{
  "n_kv_head": 1,
  "norm_place": "pre",
  "norm_eps": 1e-05,
  "tie_embeddings": false,
  "init": "normal",
  "init_std_qkv": 0.053,
  "weight_decay": 0.0,
  "decay_fraction": 1.0,
  "dataset": "wikipedia_en"
}
Each number is 200 + 40 x the weight over its row's rms, rounded and kept within 0 to 999. Layers, rows and columns count from 0. The size before them is the row's rms in percent of the matrix's.

# layer 10 MLP gate, 448x160, rms 0.0757, rows 174-182, columns 0-159
096,185,262,221,164,183,175,172,150,176,90,155,226,142,270,205,143,161,245,212,207,202,152,191,220,241,184,188,249,248,134,177,214,158,153,162,114,200,129,138,222,194,189,223,162,190,229,184,182,203,225,249,209,152,202,168,207,223,194,231,152,142,157,190,206,166,174,141,261,134,235,233,268,171,284,130,200,184,301,249,212,168,214,184,228,146,104,220,195,112,250,216,171,183,253,190,177,170,210,264,135,195,247,194,118,202,192,159,206,244,162,160,217,191,167,208,248,213,197,246,172,199,167,189,199,222,179,222,133,200,156,135,123,173,205,163,182,168,151,233,195,178,251,198,266,162,221,188,141,185,213,248,232,196,170,213,156,218,145,240,215
094,145,204,161,202,154,167,165,220,169,253,151,211,134,221,184,266,224,117,202,205,221,140,212,226,193,162,193,223,234,185,177,225,213,189,207,151,158,225,239,217,238,237,253,188,189,322,230,166,211,182,173,204,218,134,150,211,198,140,196,224,126,326,159,213,137,185,243,233,203,182,235,176,178,282,139,200,200,215,196,193,202,174,186,288,231,234,225,184,212,132,169,231,178,241,191,198,231,153,255,213,138,211,135,145,282,183,151,193,178,177,237,104,223,249,160,188,190,214,226,271,183,281,174,160,211,215,244,202,167,213,172,256,116,230,182,269,168,159,261,209,186,221,227,216,163,169,185,195,145,246,192,210,143,249,198,199,152,152,236,188
100,150,185,197,184,212,192,92,223,187,168,175,204,106,161,220,165,192,224,167,198,267,226,178,136,296,254,201,197,145,161,161,243,218,254,199,262,273,280,182,202,247,149,190,156,134,188,238,222,183,108,239,189,199,185,223,177,161,230,222,159,231,183,183,212,218,132,215,144,287,158,154,200,231,203,235,252,223,159,239,207,194,242,246,159,173,199,194,252,190,188,204,241,222,187,146,198,248,175,203,258,200,243,156,193,121,232,231,170,243,167,154,186,261,210,192,192,152,240,233,267,236,203,247,233,181,245,190,139,134,221,262,208,208,244,193,195,222,300,262,267,162,176,267,213,178,189,167,223,154,235,187,236,180,177,155,213,153,148,242,204
097,263,176,249,189,188,207,137,231,128,181,204,124,210,244,214,203,232,179,221,256,259,258,169,193,157,137,141,121,121,189,235,200,220,155,169,181,283,176,257,180,217,173,193,189,161,174,216,208,193,176,202,191,99,158,192,191,195,209,193,95,214,234,149,212,200,228,227,261,228,206,250,201,200,225,126,228,211,199,137,157,204,199,206,172,177,181,203,168,144,255,197,203,207,175,182,213,234,281,142,301,151,206,147,93,148,229,195,147,179,211,159,187,272,233,184,146,178,121,181,194,247,204,121,189,229,206,207,192,202,236,201,209,189,170,227,231,167,197,177,193,257,202,142,200,203,221,226,129,211,141,184,227,239,231,103,195,226,244,274,187
104,215,247,159,147,206,215,217,235,183,210,109,154,238,213,199,148,203,186,178,234,215,299,184,210,263,193,291,281,202,153,202,200,189,216,234,180,276,192,132,170,150,222,122,221,192,209,174,215,146,187,238,135,172,175,208,245,229,210,210,148,170,186,187,203,212,168,188,199,179,215,179,150,155,177,135,235,260,200,261,236,191,158,235,218,140,231,183,197,111,209,167,145,235,220,295,188,217,248,171,231,245,196,185,141,235,232,201,189,188,238,185,230,180,169,166,231,272,158,213,206,189,181,143,173,172,156,239,182,197,178,117,179,163,264,264,135,195,169,257,244,196,201,200,257,249,124,176,266,148,153,207,239,175,92,170,154,223,181,189,145
097,195,137,159,153,140,268,136,207,133,137,191,189,186,246,241,233,163,165,223,169,174,221,258,194,213,230,188,204,266,155,269,206,187,157,217,264,179,215,201,200,193,272,282,220,219,207,174,206,159,146,261,212,191,240,205,223,189,226,264,171,257,186,190,251,175,218,220,164,203,262,248,209,244,248,186,185,273,166,172,176,267,228,148,157,195,126,202,190,196,135,156,205,186,240,130,190,232,179,278,239,210,231,148,253,115,255,245,144,218,204,125,187,263,218,201,251,191,183,212,124,196,185,260,184,285,189,255,176,140,185,233,154,203,200,236,217,261,226,211,197,200,118,196,198,200,211,168,218,231,157,219,171,238,228,294,194,216,262,183,240
100,176,266,244,206,236,207,164,217,174,211,185,212,206,200,247,136,121,223,243,220,201,194,161,168,239,226,182,188,243,121,197,214,212,179,219,151,255,284,111,124,235,180,149,205,188,219,199,133,216,171,180,198,145,154,201,182,183,162,185,198,155,176,145,182,257,227,217,231,188,244,136,120,246,227,176,153,227,217,155,118,162,228,154,198,284,206,192,207,218,181,229,265,155,199,227,243,148,219,272,211,70,225,243,173,212,180,216,189,215,243,170,253,212,152,223,163,192,205,150,254,236,173,177,239,204,170,169,206,181,213,208,185,222,212,208,203,105,222,173,189,154,189,181,286,141,258,176,233,183,259,170,241,230,165,144,200,253,287,192,281
103,242,173,200,151,236,260,163,250,214,156,145,145,191,235,246,226,131,284,230,199,164,177,220,259,176,153,156,221,269,190,225,195,194,172,195,254,250,178,105,212,163,189,256,207,127,162,209,173,157,198,232,179,182,182,179,141,188,200,212,112,229,123,169,161,243,209,155,222,207,165,195,218,256,269,231,183,182,179,215,228,160,154,259,201,175,175,198,134,199,224,191,274,256,173,173,183,244,264,237,213,224,150,162,189,143,171,232,221,235,274,135,158,200,180,197,179,241,178,165,126,188,161,212,78,261,175,234,176,195,230,221,247,223,156,139,236,199,208,207,218,242,212,297,167,135,181,204,193,177,207,129,188,158,169,204,186,151,235,144,193
103,262,235,161,170,184,183,211,230,183,283,216,195,125,88,163,136,198,192,172,220,184,293,166,273,252,254,231,197,205,223,212,268,214,192,205,161,189,171,158,218,243,176,189,311,192,176,121,220,172,167,221,212,181,221,183,185,226,191,238,152,195,197,174,174,182,222,182,241,134,171,162,199,212,177,226,210,116,231,184,227,211,253,123,217,229,202,181,173,254,256,162,201,74,160,233,207,253,211,217,133,211,148,199,289,183,185,199,189,225,208,171,179,172,216,222,177,200,196,215,162,177,197,283,264,185,181,229,289,176,207,201,286,194,310,218,159,235,267,251,223,243,170,142,167,230,230,197,226,190,188,209,176,199,186,229,202,164,170,185,256